Weights of a small GPT-style language model, trained from scratch on English Wikipedia.
Size: 17 layers, width 192, 6 heads of 32 (2 for keys and values), vocabulary 2048, 4.97M parameters.
Training: a variant of SOAP for these matrices, 242M tokens, 3707 steps.
Each number is 500 + 50 x the weight over its row's rms, rounded and kept within 0 to 999. Layers, rows and columns count from 0. Numbers have three digits each. The size before them is the row's rms in percent of the matrix's.

# k: layer 7 attention key, 64x192, rms 0.155, rows 60-63, columns 0-95
# q: layer 7 attention query, 192x192, rms 0.156, rows 125-127,157-159,189-191, columns 0-95
# v: layer 7 attention value, 64x192, rms 0.163, rows 32-44, columns 0-95
# o: layer 7 attention output (transposed), 192x192, rms 0.237, rows 96-108,128-140,160-171, columns 0-95
k60 099:428412494473526560473452479517499475549484445482469520422502500516539534454490474664413530469509415398495500550498554561551438569605519464556418575446593488532488463503437507513556509517509543505558450543448491470435504530442521515380527530508484478467511464502444468549565546495410477439
q125 112:573524479528387513469455496530468495567460483446498501575435430503512461543488520506521546523479510508512517548525457450524491526538438473401496501456480459526519459580566558535364569521434454517424496502521493533516624601441460529436583480477543434496435440486595446512467442540519502484
q157 094:487662471573538567501565412463436502518541520523484533494522539507524578511477525501483557442427542518472564537469392472473534550559389468495475497520460523535525494519414467467446542518570525515442487574523461458542505435497509493509428457605479481504521537565501564512500466469447569381
q189 098:517557421504540437452536559499634466560555591487467473557454518446511449482440461492539459452566496462494500526583497450494540529516542497470525506453390522427522528536510486426450459468531518585465552590410496496567525431480562582557469521475526407489422455471552521446554529522506432393
k61 102:559526485440486418482486600578539626482486575475493537502521475479514482443520542561493504490439497451467442507464465457402490328483415445436427459498574501526482539514497486520362467463542490548487491374515529461455464595448469507505522492470515452466477472483483521415505428519451440537
q126 094:504516503513452563571523488524395487510547478548366433605516500469563555538392637553491519556513593456459407482460593430518508507573547569519445513472521457546562517516524560558462543464435544430465430537520529433458487499453486584493525511449448642521547429583571421558339449466613492491
q158 098:553490448496529430551383492523495490522482516508540500505539551456554419535449485567529485670465498499536534497563461459556585390474423441443506456447540472442594571524535411453472465488498422539526454565442573519521496476494548518537449476458505427444587444449461445518615556556545519527
q190 112:531454539520445562533565420451536473464501483472506478472556486395474407586486514556501509387479394546496528498508597447495451516476497560530421599473500442475533540506516549531549547587450480548494513434546480591472469447464479453473508590563372488500554518477459556558636495510511523501
k62 098:501461516431580534537426509604431527471475524481494529540473555389524518485532594489572458477442540520434486562492559462486404466573415586350493525559552565440435553501523592530448545524529503448499463508480540380481493451548581464445462556540506461515552462530541453577556585540506534528
q127 106:533440498495479512413527529438504480411547549470531482511455520439414614573487479421568523519542492454470471520458481520480507534461631507540399538466537515553434513512479496586475489445565503509501457467558439585527537519550536460592608546471532469525444435519478562450523496486469545502
q159 087:474436508472498502616540601485580419470580501588524556563547343440457566539469479584605558479577514531485476482532488439535511511490595590423461516549484474380449499478538480536460466411609504454510419577522485577393518564516453576441514530531505548403516424526542513469485436430502505475
q191 116:546520524547516508488424468423474516562518474545571568444595438501486478531443508461482539488491523584531568380450478489460435520463549465500526469585527418467504499526534306564467545511562447508526522514557557487473526518478514547513454408588403455424505561481482477447501533503429521457
k63 102:550501634536525522488503539469474505444536579401473542516512499472495502483505459441570468471467549559524534557615480479458491577476541479487435492460512515636469494544544518569470467456548550556501507536414470471522499538462473477460452478553433418526371585468451453537541561488489501490
v32 093:509480524510518400496434441401535474556372506446513462473583535422518469502485500585603561502608486450478583471551470491533439497428443538481447446514450460417507497377546506527479595479546490557545500487445442541531369466522493481521465509476500490577506538440528474450552445502425536521
o96 099:486464503494570448523524512563579436449545460451482552465445456550525597513460539511501472451455544506551414622442482575543604530574460486531533608501498562501555555665397499535501533473445628511509544513478465472458523501510515475432506550532521533429519510483510500522516517484579496478
o128 095:429482502524509572456462454442506502510483475486520498537559485501506465514591485564542577583411494632449538492523572423478424547445566612561488537507624375434508526472590494522457503526496453492527503440549562440513538553525451525483517596540508452484445463451559566502471438575381501474
o160 094:508502516467433556448559484425446472511455579610489441502475523487449462464478478459458531588534495535505495411518473497553525471521517454473380416474522473524474498404556391503502539540618540463479430497477472584469462438482486544587469391480422454584511507561530442494486419508534486531
v33 108:387438475536525462464485487501502555504424513559415518407530371422448570568545464506539520564605397525545432456560495582480554543488569512512474489543541545554520462571460445571588552432435485619523554508481475612491609594461486593512550468583478505490521507477464441427530461560436513486
o97 114:517541504563408601541560576576473483548555522498521509577405510462541393513498574581538506478527612607522540445443457449502482487454469478437561439536426465512405548546482387453469463494491493507485376554472482582483519525484491448468477538383521509526492500602428630489491533552566480486
o129 104:450543512458559425475472488416448445512487492501536488521617552506488509440616559480561504535400484513497573474504537475486499548520592650546479505539548552462472538527605574501440501513512446417485506470517428497528430448538374503520501513533499460459459597440566448519512438507504477524
o161 100:423450518471497492555487549446544550449448436419503490485396551427406599445531456556447451492543438472434507519572492596545475465412496584475501470477575485508541503494516573532487551511447441512417548532467545544581507549500486485411467486566532541454501432457506433563551421493444617551
v34 105:441576493500487573494558462513497460457524598475533454426483522473585542493690526468405516459523519514493493582542437505552492445404429556425494511500529477441446578541509517485409560641501542368452539538500487510548571541498455420466456465413503521555493484575414502474462583522501590487
o98 095:509434437547392428543520597513375481513557471592475474436545571541564519506348581505511467545500583543548450454497520438535448524510589506595551505543470453492448481519527580554493524448450473601514482413458501535510562436531536602575516492563480496522479495516566502450541445516479519486
o130 090:538555560445519470496400492439520519609514488497487485518432539570460528494537527423480531554477420481472555525498504617482517507543407435493536571475494484607535449470446392474553430575486464545525510553494424448425488498450578459517531498490495459463496460477484460571552539468413504515
o162 115:527563532527574625501508465528574502453477591448459450536412430428483477558583398564510464465556405464447546557440486462568500452489500541440397411434523564423588576494541560506494444528539579459502455562487525447500453503457465505473504484393544561548522471531388547479481547552528505481
v35 099:479578494474462452474453458545562498470518513392498523494436509522498479562475498545507464439442453548473468574462507479537502608522527554530602465514509546521500577457487489557515535526489452506490525555482495477535512435522588482451395490480477534381494527533518537423503573569503554501
o99 103:504509431579532434478446577484424535497515558491474506406572465464499543545507423464483535541584527469510476467544603486582649451468543473449540525564574490492446447547500433540521498594481452470556497425451420531485544480449469589491533461479501515642494458453479486480501440459505470514
o131 097:454497450480451518454493551461540477607511516423566379506397436487530490440510474543476468481458464396635522522454374563506479505556527489550453507552387453487517491466528563522528519444505492478499579499572574478541439503422547492529387526462531579479512517552570505460436499597436521466
o163 101:477541450474447409500618444442547465528518445582643508490436547482462466527490534490600533367544543567410543519469414526526525502460468472461539493478443543477587517538472488481504525450484525529497418507489452537515533404595446434520452566515484471375520480426530476549524548525486468584
v36 098:481439509488448466529496497547487555515420480398529483549522409539506588458517504511548499527468500485507525511458497547601528453542578468593514521381526455505542559510626517490436483550550463541445444541456561432436531469507543475441458414519541497556470481516499340484437523423538488535
o100 102:511500462538502456459559426540525551524582596545480547492491602552461536440452582548508434539544507422479495514531573538446505461410518513558431439578429593483445537495500571637528454486534487569478534478526542584523491532564452504565489568442488523469557527514453521521522494476475487432
o132 087:473467370445472483587552526555507563544501454464467536586520489514455380597585523586469451479508547459498523494429478401448414578574483543544442502495512482516502461428614495474451514485471517530535597496500536425555394582454489513532483458468511506459501499403543490406420609537562518521
o164 110:394523597512450552543429467467535408551498453501541515510487441425504515518514438479437513470432522547533489527503465485551537475518560482434518510540525506474549487483465459451536483487528541431533485495473502418400474460521613467406475574507452526506464502561477465508401483530586553528
v37 104:519448531481473554521529459473457544448546467459430493541411459491470515580476515416512512521555463465540473483547554542533496457466464574415547591487482465500383499493546480526461584424504471453404518433479521467520524617499404526487533496396420487542440414623524470505488576501531515523
o101 099:523373387428539498475431519452460514587489483539500417408460590497573511510509515499457504496504604520460447457507488459462541449487445514470547494457506424465514550522470471494546438570556588509499447466527466493426521461486509547575536491616527367389545480445527523475534485470451482482
o133 082:530551385460450554427475513519521398457622503512489569569558451470451458423442426514554413471515477520421430566534440489488463519451468382488518512511526446499454498488459481558536534466459497509571542426481453507515515478499557453569485496444451561522444487538443531494506451535436521462
o165 118:443571593485479507535516473531575495499554547356478546596561376418438544473537500504557495510467555529532487527525461567398493518473664533560516417503518590505451459500489526514442456524489436453482584500466478500578477533529373488435561472495527490552549472518535487493474547552566535481
v38 093:513522497504577589574441473523586605520479472453489549408472387477521500468451501520502427406483471471458480545483466396534466537522440514435574516539614519379461510493492512493649456466484419545395466569461528440527533536546432518471449475441488501575525489465414473598496515513490489548
o102 096:558481484602455442438439515488476516402570536498526526530533568385540549487585517517430611519480536581552460510499482432454450518444538575556457511408443537443454547546564546423489580564408522483476492522493474438523454467535458448517565512456418415511542517468515483463495550466498534458
o134 093:554546514446516503522552509501566436566441445499425462464380479539547535519489471572490564502677484495488546553528606515471593530605441474443499454525468500507575515410555572537423450471477489508570542425515514512516502506460531500585561521576559473466442463505459461494561510541543534494
o166 103:441494489494549477560480475521423544503460474380618576392483492590369521515539529442524488500468447530437475487478507580572475416542530553433568483560569551509552515464458456529522497507541595527498404579570527548523575586578481583438374485498557499508530456517486569478471392457509502468
v39 099:626540515521551465508481495485505483463474448550508457351507410454484531521478478496554533506456531549567536453482499524501618476440552536517486491546489452435464473454488600563509584468585552574440492499420500454574509471433505607442512570499489431479475545530494539504599529532510480471
o103 094:518508498513459559496461532496533451502603536492466530556518450553538522581531504485456538516496488453555545554527547537502462426491405464502447512442533450624539494532563474541431455530489533533472505525505507497491513561583559473503542463489504442448449497532453425416429502526534465475
o135 085:484529505419461481469465436571556503555533451594533498517437652534496444495462464446535499478497426492416531456493420525489510502545569559369483540529503554483502475519471492461482483430476475541551483521527466489530460515567575569536487525489457464494415577542610489632561488500616441527
o167 112:417494565495533438595530415460451599483463476469497461468522487461426480439532529560575508531498502488609514473494489489516504537557541521633418461513483520409479469427490300480506488549539500450429482441512563471453525607503415553479447540501562529523538451498459535465539559473435571531
v40 102:474572545512521448534488568521514550489512511594588578532563491476512439454517492513570602430445510418534571487429534576559434555433507551463443543595521411525506535420471481531457468482487411598516567471513438579476524498503541511490505437597434509467458504525363426503430535497528463532
o104 098:497535486470533485484515432388516486433452524502481413497502497602446482508465506438499512599542478526524497538528559524542503514566449474533543469413485483480485427548435488552511541578454608495486430501551509440550404469478558577430566515513586521468519472445496412524491430440448537542
o136 101:540527493542495576497560517507474419539556462564460501556588541373488492447516546587483403446360492467547486405557530477520439517362584532515459562496511544475492478441578514542526502491482440440550580566428505583547484592523440509448468497510464432484472485516552566534491466556489489430
o168 103:493506485548529469594437476603493508545527593462518548426452467488505490632520527584515484414537574466430466574472340472536493467505523495440453544583479445473601554359480584447467449426523473573479500490438481569399489505482404485432527511494477466539476569591465493483513611524634504527
v41 095:562555488559450519466556489508489465536509554374491514362580474527515472475564541489510523527538511555529493537492447523485465504520539515518546554505464445508517465520444493587475505469504490396580586489489474467408433480494487585553520485463466513537497457490446546429464509463450482545
o105 091:354513525410553397543466538522434507528536553587434433585433488574401490475481481537576489565503474479579482508435521521510544508677372590485471468492486533437498523485573447480484555476476519588476454489501475478568433554595482509494483501571553493439485436533472489583486561541493454510
o137 096:544492429435465485494485507603423510452434431521575511512429495386573554514511440461457556454533492464507486546528502522532457463472553462483566401441485502510480403509515395532446444559551503430524490471422410556451459438465591416488467503558465471453554472448461454606473464514507469476
o169 103:455559528514493413587521503450568539572468546528456514496583543506527507566513524517406478478533559456462531529557478471527518468463592525513388588608581417572542457503384493485550461496462598482472503552404535521467552497516520469449496447443498490566511553561545465521479513628486553486
v42 096:538490444512513570452505405599570515554558554544554480568462477457539448464469608521550502539497485555488472494495431450591493433506542569549533522510597537581420447545566503552508517481520554451521492554474481525600501487416511546543429456484562468493496510490439507541428498541520589412
o106 095:486512498482479585467471545392454499519452461495434490371521474512482474505550445458479481549537488474526429529557444505446406521531448427557525496435452490490488490502457525442587412599442411519471493426451521504434446488543451468598485515486418472517586539545509510403433423533517507569
o138 094:521454510548642467606504544445462509532472512498533581614412467498499601487540555559483565458452541489481562504440536459436476541503601542524490584535417510498544449526519346521376503521511518455541517500487498562522532561438546466547492467531478467419459501442493509556456566529518505476
o170 102:456525467421503466441506451609518579471494439467531449509438578538536424462505474471449409486643378491506503459585488572597510468447420571415490399468521511511520483511521495504520598447491497448498507523523522524552537478517437495474418522489620560535469498443541627515526473464483499452
v43 099:479530558480493439494540513436493557474503474486521460519477414449439476565516552523481487511521402492537463397406494453391475561482332508604481540508509500573573473476530464447570457444512507487564458509447496503434499571454550446477458519539432518425494564587484596481452522553484538461
o107 092:503440485553453522520468450542576570533543569490555503477584513539546500513536530516515449553498509423391505625484440486521507481563640455359556450508543567501539498493461497448421506564458520529472551587429464495574496514500486588467447420487592464540536447465472566513520560487631513422
o139 095:537497459446509517529546513476595512403472476590519527540497437434527573423537441454530513491419538506568648464565546484575420500471464485458406579459478518480465555595463513562478486485510530399490377533513453406497532512537503493488478600441484506534483561533521483518452509615379496516
o171 096:487554579606455439412460530541445401494568524508576565476556473496392529560508540479460581484575472532532526484464508445456504464458472498522560452499487533541466483514503557502515559475413445522556491492580481496464438476433529349441524536560517506463496462409471482581567440453514517536
v44 111:451528483482513370477539421402500478550475521514553575556532539441525508432537471584605511559507487501446520484432483455533556461532540369538459516516515466438457515616481526508535578539489494504539426495518502607568505436502529544476555503518536484499517505471554442437367475500490475506
o108 096:450516458474438562422503503480504495378607546532432484496528520539525546563620518393510551447483432426534482497577498514446425545465453555514513485430416559484460486463579513485434442626461533453518562540515401540475577511475431482549469466428517521492544424420499601523608416542431442475
o140 099:456523441471418396392449482461555390417510450397600502606462400458414455451398502566563499505471558538521514507471548486459475468489507582454634485543622484546467556462550443521576523468577478481444471502480574524429521568529503526504466540525546485437446587469531494513465486460456563509